Weights of a small GPT-style language model, trained from scratch on English Wikipedia.
Architecture: LayerNorm before each block, learned positions, biases.
Training: a variant of SOAP for these matrices, 85M tokens, 2595 steps.
Each number is 500 + 25 x the weight over the matrix's rms, rounded and kept within 0 to 999. Layers, rows and columns count from 0. Numbers have three digits each.

# layer 4 attention key, 128x128, rms 0.0898, rows 95-105, columns 0-127
461512503461467460500453494545484473520444477492497545507470476505546504510499499508499503509477457450514477468501505513452494497493448543497497473511448513509533499537498520482479540560517519513484493494491458473479470487535528482498487500517430478493496484525479510461488459537517492538521522553540476510502521471513522479518474467534463480506512460504504525473507471526439491469546
488479493566478513559499495462546502452526474497518449496525477493456493478488531521532538493481523520493547505509482524514501529508511552480487538520518509522533513492517486547494454462485505485511508501503505465492494501496481507478458482459506478539495530489485479531518531476529495540548481474469490515522485471499512482512482476484491514501516488480531470535449530506542476518489
464472502466483461464470524545489501548499505486521521539520513469521502509502526429500485506516468511536483502517521496497470472518478487482514463501504530529521515504486484465537535542491467476483500493500480514498508486470555512518521533506438480512517487495479518449449493516489513527503503517504465511503538492489518518503523497466477456497456540496464521503522517500476524492549
514495508547450528524508475474518476484551514498453478465522509554442542508510524526496508503511525504495533513492484509491519499537522493494497519527495509538489536490520542519478490489493496471533453508470506484510526518471510485501527504490530509486522503486497482511511502466504517495502491452489514495525467503513476480501483492501502495508549498528454452473461481490528510492465
502492521489531488452498519535543495462511479551486491503516491493482503498479507508518516528460533480480520540474503444528513515521503516506485511487476477501473526470502470534524460503472473485500510490546533501533491487488513474483503532530504526505508567493480507539527502449484538475509501515474509499521484504473489480472499473449497502512525503512494476518509512547522542531449
511491517533497508507557517483480450478500467528438489484517532499485517498515518506525491454482513509503557543507490459567519490492532479503455475469505490509490484503497484535497469509493467498491489515485505503493488485461503504495453496477526483463461500509499514539537505448483521498477458514460506518519477512497499481514473515485481518486496500494522512494473520529565505542480
460494503550503515496493487473522499444527478474492486489486491511500485524476479533533497473458533491462512538525540509496518526511527506515502500532557479517473505498513514534474436455484476484540482492496516526521503512548490518498491519477533476505463514479453494536552495476467546525490505462512511507489495537504491523525470488513483498491542471497503465520488479528538508513484
489455483524465506493490509466506484469523497516519499498512485514506500484489516581495496483431522479479498496523502509510471536498528511504527493487522491493482481498511523528522433512490459499533496503488499482467492527473503513498483499537530542471497533493473495561490488475517506488514482517540463489489461527526501480526462499510505496487512522540542549497524463512528518534477
479509492497515440504454473502483554593515500484485503487488491528539551500530494458471453549497502477517510534510528538476495515480481469512536430525471525485510496526476508497483516512504503511529536484489489511477510505485535505492490572500525533487473459511544552478469469509478546536517507502518500499476485554519515479530488490523545492468482497497505548442528502476463491486558
473520495500494521543472456531497485484510469481523490489519506481510524452444522506528505544499479531523538525482517519497530439519477534516523512528468502493474483515485458479489537488491533503455484528509511484467525496481505522458482502460500480502517487494553529503491476499527478508526505479519515526487478502514492501482495497501500544528475480514497511493465507512483488527515
522509518477474509532483490487553512532507490460462509503530520484478507463518493461446504524501519485506480455507483521511495470486478502502520512493485501483487509492475486439523534507556481514482510505540503520492473484538523502517462476494491463502473473522497537455487459523494485499485525492467493521501503486492504514506537523496520540501478511487452519511532502488434485497518
# layer 4 attention query, 128x128, rms 0.088, rows 96-106, columns 0-127
487484538525508543498500506508439489544449484546490485506473481496528526490540509500476474556510470485510447495461536528475515521517518526496481473470487506485507482482537515505489549461491515512534472514554449525517521514491512493514486477508497493521515488480501456501510483434541495527492507462536480493488503532518457471458467467523447498515531480522454470522504526534495541540505
494484525488497517468464510497517514486540517479529481460526470502485461494486523520505455486500488462495517439479494545482511540495493506487478521425520503527491509545547487472505491458495516519508502502486480467442506502531560511476511484523492517496489488495526521522502512499478478493517554513535495519527473442497485543516470459497542453489523449505535470500532475501516496510466
534494518526507530493456461497527522541464534497475517500490521518456492464476480492523502530529525516507482538495485520485495493508502503473513508543449508471495512511509523509495481489477521496490516518475486551487499510456527503525502504494520493471476482505471509492487490471550471480522532481513508501451486520517514504529522492523483539470464490521499496450507493480481473507533
526497549514492508448500470518476473509538469491481523486515522504484492489473445518503494463496510530542506466488488503455467533497513564480508509472502557480494488515528495520492477515471504524515499470485507539494528463498493529546471465544512476497510515529497478496536507474496469532510446488562510487496455487525504518507523488471482547474506518484489497470458487486487481533522
488512482531560511499547492473509530510461500483508465537462493438512553510496454469488505483481502505500513492463521472496493501491478534496498512523505499483489498453495496501489524514505489467520490494503479490570476525496473521534467510477533513504511536559459506489467452520474521508470436497509519498474471534505494500479518494511493515516513481525465530509494447506455491505514
517486484567532504491511476495479527520485511487485479474521521481524522487513499526468508533514547525497470487469519505489535503551530498474513517523486492471481526482488499512499512495479468523510492511509445486520482549471511488477467498468487473443505490505475456508523462478525490526478468460501463529521515499506468482507474497471492465525519482490455505480452514521466484526524
494515469527536508492510461481514472507525457526507501484483499510482539467506502493485490475526512499520497520518495549477470508483540493472519525529508497471475524494505477513449487486513543516561481520523479519481485498503506495523506495426464536469503475508447466525512506506473515527495520445479518539487497496494532480469502479534510527488513489519511499551475550537486469480483
485479431542485480536516520507555529539489506467465522546472502522510512462511498551478533507484598491463557502517519493531476503464543464518511497492507476510502506527470472538477507489466457471438461506523521481471523455482511466511530501519499520510482424489474488484476535519490540474510556488531487515518487454519517464545531498531506503458485472517505503495553510506481477503543
505509532499500511480473513510472506509500526486521515521458497513515501500482461509491538516542478455515515502520505457467524477504517475499445542507545510502505573497500534543511493557488470501501497495500481540509531507535507478509452527521509514514512506492478499480491536511486496563484499550507484448521534500517504493508553467477476505471524495504497487497529473481492538478509
487513537517527443532496518522515490471515523536492520512513476518555459476489519523510515519499508540524499502470508473550530494505514462504474514567536508505499493505491489470524524509512472501461482502475521493529484467492432501519523536506485550496493514507475493487526495482492476468499466491480463531546490467505541518510512515466507489499469491488513466494544496492498522451537
510489496500525503513552510504517505498472520519513553501474484497474482561508525533434470480488488496505521504473488521497469561471531484520509474533492473519515516501502511484441525488506492510510488502462509521491497540542487457501491482521480478487498498507508522480513519511520471461490447500495488540527479480479500463500463525477484497517478524493469507486488499497491457491498